{"num_hidden_layers": 15, "hidden_size": 128, "num_attention_heads": 2, "num_key_value_heads": 2, "head_dim": 64, "intermediate_size": 640, "vocab_size": 1024, "hidden_act": "squared_relu", "norm": "rmsnorm", "norm_place": "pre", "norm_eps": 1e-05, "positions": "rope", "rope_theta": 10000.0, "rope_fraction": 0.5, "qk_norm": true, "attn_scale": 0.125, "bias": "none", "tie_word_embeddings": "early", "parallel_block": false, "extras": ["local attention windows", "a smear gate", "short convolutions", "an embedding shortcut", "skips across layers"], "init": "uniform", "init_std_qkv": 0.0502, "init_std_o": 0.0623, "init_std_up": 0.0718, "init_std_down": 0.0718, "optimizer": "muon_hyperball", "learning_rate": 0.00609, "beta1": 0.95, "weight_decay": 0.0, "lr_head": 0.00393, "warmup_steps": 0, "schedule": "wsd", "decay_fraction": 1.0, "decay_shape": "linear", "final_lr_fraction": 0.05, "batch_tokens": [8192, 16384, 24576], "max_seq_len": 512, "doc_mask": true, "z_loss": 0.001, "train_tokens": 125300000, "max_steps": 8434, "dataset": "wikipedia_en"}
Each number is 500 + 25 x the weight over its row's rms, rounded and kept within 0 to 999. Layers, rows and columns count from 0. Numbers have three digits each. The size before them is the row's rms in percent of the matrix's.

# down: layer 9 MLP down (transposed), 640x128, rms 0.0718, rows 530-554, columns 0-127
# up: layer 9 MLP up, 640x128, rms 0.072, rows 531-554, columns 0-127
down530 114:517489506512500509564484490508486470475501475495524489522583448495472493515494497500491458492545519460528457491498524498528487491508482466494521494473532475521500471514508501482527514502499495484507488491542503450514501513510495465505498558544483543484515468502546529534505551497494491490511518520488491494490452475498478533514495489543471500507464557513538504534502472483483533509459
up531 099:540487533477483476527464500489497479494521508480466524484511493486528512466486488498492536521526564514490502504522512515531545481536545500518500531540475537501557523514522522485511456525511551496469495488455476501460486536566500496516513459498447487533518489488504488544490504500478494513473504453495468502494527461501470473516482482509492448489510495535475517501475505521509506523473
down531 101:508544478503520476508439520526511446503528509531493498481506449500510552519485513513490465501467533506506519492500532474491469530465504528484510486463523511520518509545485514507473518521491514476496508456455497527486488549485537488497495453533467528499532499550466545516504469508500520490458490466477496509512464498477475498511549477505518504537504469484536502507488503432476500501483
up532 071:486471455501475496489528474526468493501478515529536569532518450483505478498483471479495458524507511530473495533469529471523570527496480486489437492513478504491484494481511522506471442509460487468522474457454513505498534501532464524521489510518490483496507495482494505484521500462478507523513471536501496518495538510520501533509497491496473515478510539468511508519547544505505471531520
down532 067:533478468493505490485527505489468455482486496494533511445539504482470460476523474487505531546531512517541519501531493497500496453485514496458498523536506453491540501460519496529503482518499495475499481470509488494501454494520487460488522486478500537446531486489509504491458480535474525502476488512458525484470497476500475497470487491551492474577472525499534521512501466500529527512508
up533 102:502534481479514530522523487500469506477458514519480491501514479472502479468468488494488487481532488470523490476440494471483531509527474482496480509525492488564488484502478487478517515500520448478524477546494504506500511496509476501487494535510471509514510451482495494498449491531490505485588462482499519526499510445469482484511487533519557484539517497487479549442480485510465513483502
down533 106:484504502502490477503547513530510484471483499518520459566549529538507504510492490494480492483512486502518467545462494529489487499513454515488513500527485529508510470535517499526511494481478504489521487498473488467495506468432481495493504510507430532492518483530496491488489483494469513490497484451493447511485449512485518484483511472534528530517499537499501496533500504520458587511456
up534 100:517505515492476468501506454480462501464526507507489488518523529504513494523511512484460473527504536544480530510505511477484528507530498464455468526488529466522544471516521518532480501549513503564543469514549450507481509538527524475513544476487493481501497471527496513544525458480469514492496468515509506503502466541516496504511476526514511525502516500452540533528530481485490520470510
down534 097:455522460499487504453520496491504479506459504507546497540532486562485552491513478511518517550504537521506524530467505434523509529492524470522497517526478525461492517525491488546507486467505489489473472493457531503496504514516503533525483521515503512519512485505550501474458515489469500480489490446543469539498517454530467518491477511500503501483482509490510546517517500477472475519513
up535 102:465497519479487531486472507487466524504486540510486523471513546500483473462524468514475532498484548506505516490494529513541497496528496511476502496523477483507505501519512499509465497496490512451494490568461471550494492500521496502518506556486500491514451495441467540483521473512463542517483483545506432470536501506517502469457507495486473517504480533491552491503531499482463509495513
down535 102:510502524516494467483494519509498431467471488507525507487518494504499493491487458536485517509493440449510486462547515499514495500547512504519570479489478478501527500480475507532480501529516504535532478536483513439483520528508514473532506483534479481475507530514508541487499490506495452466501497512488479506513459482554510480489526519504501522509447534525560523489532522515489527500497
up536 097:529517514522512504511526485494497514509484505477505479507460493481483451464524518498474436507486483517500485437493476523556475484515481506473468478506523518478534535499503565495514482494487511522431510492509503482491508479508484448502553525510520513465517497463486484494492490538521493467489484479530499532474526475471496469495512503526488485470441523525487524492544490541451524522515
down536 091:472464497495519475490424499516471510480475519481528533480523475503494484508492490517477510484501499517506488509476523489523486468485521496412489523498508512531479516468536505478465477466520502468495463472495513479509479502473558505530545503531480501460478521491478504442494502488530474477491455506519473476490513560497517493501503524526553489472489491483470513497497503529455470483547
up537 091:463453480500467490527524497476512496496451505505451472478462523483469494556470495514479517444482518496546506519496535499506492495502522504498451538507547512480549488521448495542498541528532511520485491512515496488473501504456471488507495509474530486511505513499465501536447525543505495474484547509517502478507505495461516474478488489444489518495513497510519473460508490519498484448516
down537 088:508508443479481544439466481537533484463507475500511509487510497499477527472463475486480534547494514495516511505493465531502506493531483482493518454551477480481478529532453502499481483516487496479477529496473484492499517475527508490525502478468482484483495502500503537552479504465505513512524493516516440501501525494545446513466511489502478468474550480513507503489434509497549473509513
up538 097:514484503495497496472495497506471465539511488451450454503503517523489480506492491519477458519505487515463510473440541474519503501539503499499518496547512480460527548468470497477560518483498513509502505572546499533544529480498498517505489471531495514528522480516463492547499494481501478517503512547491505505465504487483519486514497480500519475497529464526516485491457516494507461530553
down538 097:500520503504507525463508519503452502471478499464506487491549534535507490469485462504500483512490497517481514513442494558511471494484514511413518493527517523464546491525535493530472444461513492460480474518489522469507478494525552499529468486475528502522512503492472459499509482492501496513503520539480519506498531525523472527518521487488501492505506571501468520487529485461509509500511
up539 103:532511535508472482516492539495511483497504575496477540504480498527500496503485512458516517501516459492540488491512469541532534503516514485485468491465534474450494478483529511515475463522493502524493476480516471511503488534491480487519498515489504455460477501533571511526485482484503434491521527498503515546527488507498527460516508513524515533463446511488481486519520470486446525489491
down539 095:483469523511516482542495509521535540452492512546501533498511517514518481476538482478515469491527466501462548462501478486521501555499471452476518563494468521468480481517541500532525524472534509498484548517556465534479483465502476505465474510484499499494492520516471467481520500481505535504495483473531502503462501518480499475490502501478509482515485484481481468518479495484548531544503
up540 097:507534496515504541529502482522514522503500513465502513497533509522499502436523507523517492535487508544455532481491485477473510513528529505505528485506511481492495470502441500420536471466527482493509463508487517481472508505511528541503517507520505506522464492500490514535479452482485540534549507518526525533482479511507466455476548522448487487492523472483530499537530481528486530491509
down540 092:463488508492482514509472561510490478479482469497510534508500514501445497537494503538520549525459507515528508508451524472473512498504511466470489480515505505500498526482496498551470499477521478520515465537474515502490509472487470512534491514434530509485502496507515480454504498510496469485458456515486489497503514518549458506510558519487472482535506466539486495483497470517453501439521
up541 094:514529497507485508494519486527484519476462506492498508521505511514495479521492488503485484479519522482496524491489537485490521502497490532523467556443496566521479499473510509497507512439509538503490505469521462542501500536486496456569456483475546471494511514548499465529492494488527488490505500523525475525474478535501579513477480514525527472498493502487493492516491506484474506425521
down541 097:513526530514480515454433458512480484539517528487497482502498522489437497501519507520495528486504490484494472480477508483543533516490523537510578486476491525476493473514511522472514480518506491466537555463462498534494519519517491463486517499489520558520495490539493560516512558517517514501468515514534487537492503515518512461486487516487493520468485500480493496502451482514484475490500
up542 100:498467484528480475501486493478492525497472523491486530519452530451516487534493538506466484499468503532476499473556529528525514514526513485503497486470497510490500511484515489514409495518543474517489494514483512499495537465490495519478537482555528449551509515479544497482502482499521539483508524526477469525522520525494532507511470484510493543454533506498526492498495567501492503498485
down542 098:519440452507493514532510545473460451498479498478503490529451479481492485540490465510467529508466506472548517574494487516496501483493519498461552464501474500498499517488467493491482481520459516512475528515481528486487504547485509489512505482496473507500470476507489497520521495494470505478517490529500560453495497487455500503489482453496441520495491495491510477485453487531505508513466
up543 093:495492477501522495517505486502453481551516467525494493530487512512488472489522462504545511489473509485501535543542496509491491509498464516493475531499458481485512485524488483500496506479495507553504498515512502495559495509506486499502461451491525490539466513491517510519499457494521485522493494506491493520510536494454491437497464496499470470521487528579450539469454489551524543470500
down543 091:473498471511503505499489531481477476563490480449480533533517478497505463527472547492525488498500472473520483476497506517477523514504434501484534531478484509531511485539496506465547502534486495536493492529509551502515487482543485497487483487507499518509493482517495514507514518466454507483510468496488526491550418480529494505537523485526535518546472486538504484507478463480497498543507
up544 104:504526496494508555510478505497457519483478453492509508507515511495493460457563489493525497471481485507509452519490478511496455492569541530525490487523495480511497502556502531481497519483490496485498516529497468474528467507500501518450468451479522494459509478521470458490471500521490470495473527487552495527490457470510505507506496456499470498503488545480446510509461484507496508468513
down544 094:506483521513515501510467507525524511496493478545484476502488487499516474550520459520516490509493524456479493534503529497465474545518508478496519531492491472462516539502497561519542523514473462463476493519536478536527468508486470491528496518560489486445483508472468537509484473470520482459526480472481502529479484466437501469522471516511494504512498484535484512480518489491511504449509
up545 102:485508519500544514541508493502539557482516516451451503479502516516459488480514498505501513506536534515527515509452502475448525496513505498486477487446506524553551504508495551477535501500464468485476491505506468490491515517475538543533524527494515487505506479480464538488494482495497525468509509475557453524505494480506489518500511532501470500519493467488490453475522473527504520451503
down545 101:476466470503524477514470523453511505539462471507509517484480490521551480503535514513534469485502512482503488534491493520477499508494497507492474450518488493487515468482495462482462438507491493486498541491524520520500500534458526544521526491476506525529512475535548494472517481488509507525498531427456496515509508495491518556522517506517516475510533498493460439495504502514446529486490
up546 093:489483514468511547543493523520522483468526477477447514475513526486531483458477489450479460481443525500504515492485532494508471467529535467513513529514464515491513482515477517468554546521503466502529506439531510538516540497484509503517512473522479519515551473465518485477481496480500504493489526491528500536504501490509491523528476520483475497509490524526526516521521465459530541497515
down546 095:473492518476518532475504539473508530522495492464468514536497501501449475489517497493504470474502463489507496484453464502515486501475467485486488509500543486497531491505477451515568531489508466501499477448491523477531501537480500518496521468487501502539508492587492530548522515478543475512467534470519515477478548518501498553510500504495468488530493522511470489524524469514512509500490
up547 075:498464500474522484502504495507481522554520508502542505508497451497497481501507505505498528482475562525500471529497542457525475469513509503494503490476496510525469508501472495485555473479487469472527490498475520535501466486536488514529496492514546519464505531437475528513545511505511461483465545539478454506499516498513528499505476498523498502528484523468468439551468472513511528487514
down547 074:485471504470534429504485528501529513573461485517493514476466480471513503499561457524539451540510463532513496504492527521491446458502495515527491520465507503483479525521489489490515474511457492522500520502514552522514522503525479522503524474510506519482494522494482515530472491515508490523542467516507496535451520480508500508526472528439531501495471495524516499511492496526480503481518
up548 086:494522504487466474494480484471479568523503484487481515498519522520499500498506515529494542461571463505484447475490520518506507525509478483501499492531516536518500509504543523552503518508523511499494509487476523488428519483478486504478534549533483491463539506475496554539459535551495502516474505461493502474479543467476511505510463503509531497463485488470496489507520510516482492469502
down548 079:506501451475508519553492494480556488537483514507529500479506492495511515506438509521476521494505509491497530509474488495499526499489515514558486469483516482547497483526472497441514459463534498513496522508515515475522496545461489504492505506446534560515519511524486524463487520487530500488477494502484477526441517501523472522521499508499501533532465494504464506536468493479512504574481
up549 073:509492468499483478527551465431500467490462523480522492471486505521516479532508507462456527531513498459482482484516500491524514504534490481485524524445493491496492507499488532518468446544481503498510542478497463553500539504488478530507506488495518458502502489517478473541532469474525483470488519482526487527453532458513455517510509466508477509515465550521523473501512498518517513491491
down549 070:508487527486535496487527524513523511525477483520520465509467488536548481499503515454453448539523509530504526516550491494501494511491529518476470508554519475500499438485495514481525517482506501498497494475471516553477560504460487515536504521512470544503459509492475513484475507494521482495458485492522472502505564497512486488453482507500516499523493530492526539504496542545467498531502
up550 069:475519501534543485536477464525480497528494536489493528520480488519466514488510528537481525502513546494500490503535449553487483496557554508494510493512522454512532456507538559488497541483454530443473491496495552464483519542499497467481522490469521512480470482475505502496500524506475488495494519485488462509493505501504486522500516512509546514493491507502520524546541511461505500522497
down550 072:489462461465504462514484506502459543518445472501495512492510489502502472511490489513453524466503508534514485478466536481528507508520518522514482532466495458483486498526517500492497518521539502482490458535445513524480494506516482463465503467527531505547499531519528493497483483491513508502517482504468487484480500498490478499462505515502492500519453528524461461515519488465458445480585
up551 112:459444428504500506533502513521480483490514494495478522505536497480478492526509491519498451505458473537533534481543472466488480535513506504511524536500526473486480491525458481479549516511542481517477527510541516496485510476463509493472477548528503488499544529485537487459501517531511489484528481498480506516503444505524483497510469531484480491496483508460456501498490518552510491539509
down551 111:515467455545484540501490495507479496528501535525494488482485477503449474525450512501467480551520489465471495466490473506501539477482498487544489507535550520479504493494529497461575542442538525487497515526508543519501490474513500472492468537455536521459484499532510521475460504514510471484492520472514514469472491484494515462505512504495528477496516495503468491484503496478511509521486
up552 087:478513489494516466472511506527495502495493503507500514496525502497474522508509465508507501495545468515448476480522463473554502542525514490504469529503493494444538512518537517483515483474565497505490548515489477513509495522530524514536497515463442453542532514540487521462488505534509526455482558523542486453520476506504504476481462468491515506512518502506504500484475517532499537517483
down552 088:507511535478475477495444481493523506464507510443517513511484455497490460461483501524483497487493479480482507523460537532503492528529545512492498512511471472503510487526467466521475457487481477506519495448506487452503542499463527495499430524526511488473529501485531535502517496471469526549529465537494552501494514482503507505509491538528526503499496507524543502501527521477501541520474
up553 104:497507497540479464514504476510514484505529503472466512507518534526531543506514490507507469511494527518473485495553469525489485490518473491540510490495498510492484495493504464468509430542488522526551527494538525478494471516475513475511524498549463479467543513505523471474496501501464457460509486518500475449503477469491463461521480499462538482452528513492531482500530481462512492478464
down553 095:516515500506449478476543520513484479477521512548511496525492528483495483505495496494514532490498493474519521484476461483484490481449513541568503493497493488550517511498469459523486502496476502499491444503480472536457519499438484509476492520499516498506507487492493533475520540500458521477461450495495484456528442493480521526477553472508525454494489512495506519464520539524473500498510
up554 106:528462473494493453515471480498485472468501473518460484505519482506545526531534528490495517512496510548477552512481513471466505548490525471516504468487491500530484494492511513465501450490492502498547505501484501461503491520480517444531507490481528493482519468518525510460498466464533495543492495480481517555505477474508508514517486494469531493482522543561498530442485490481503493479540
down554 113:523460525455482499474477476485481486533485456530456513438510502469510537505521480533464505495534513530475518514482532492480482508494492562490515491486524521493507476497522531490493491498473502501507477524488463500479548493529478509500490541492470479509451456546515505516498479491479524519500469479496460477497513501516490474511551511495522508559458483495510470548510466504489570503503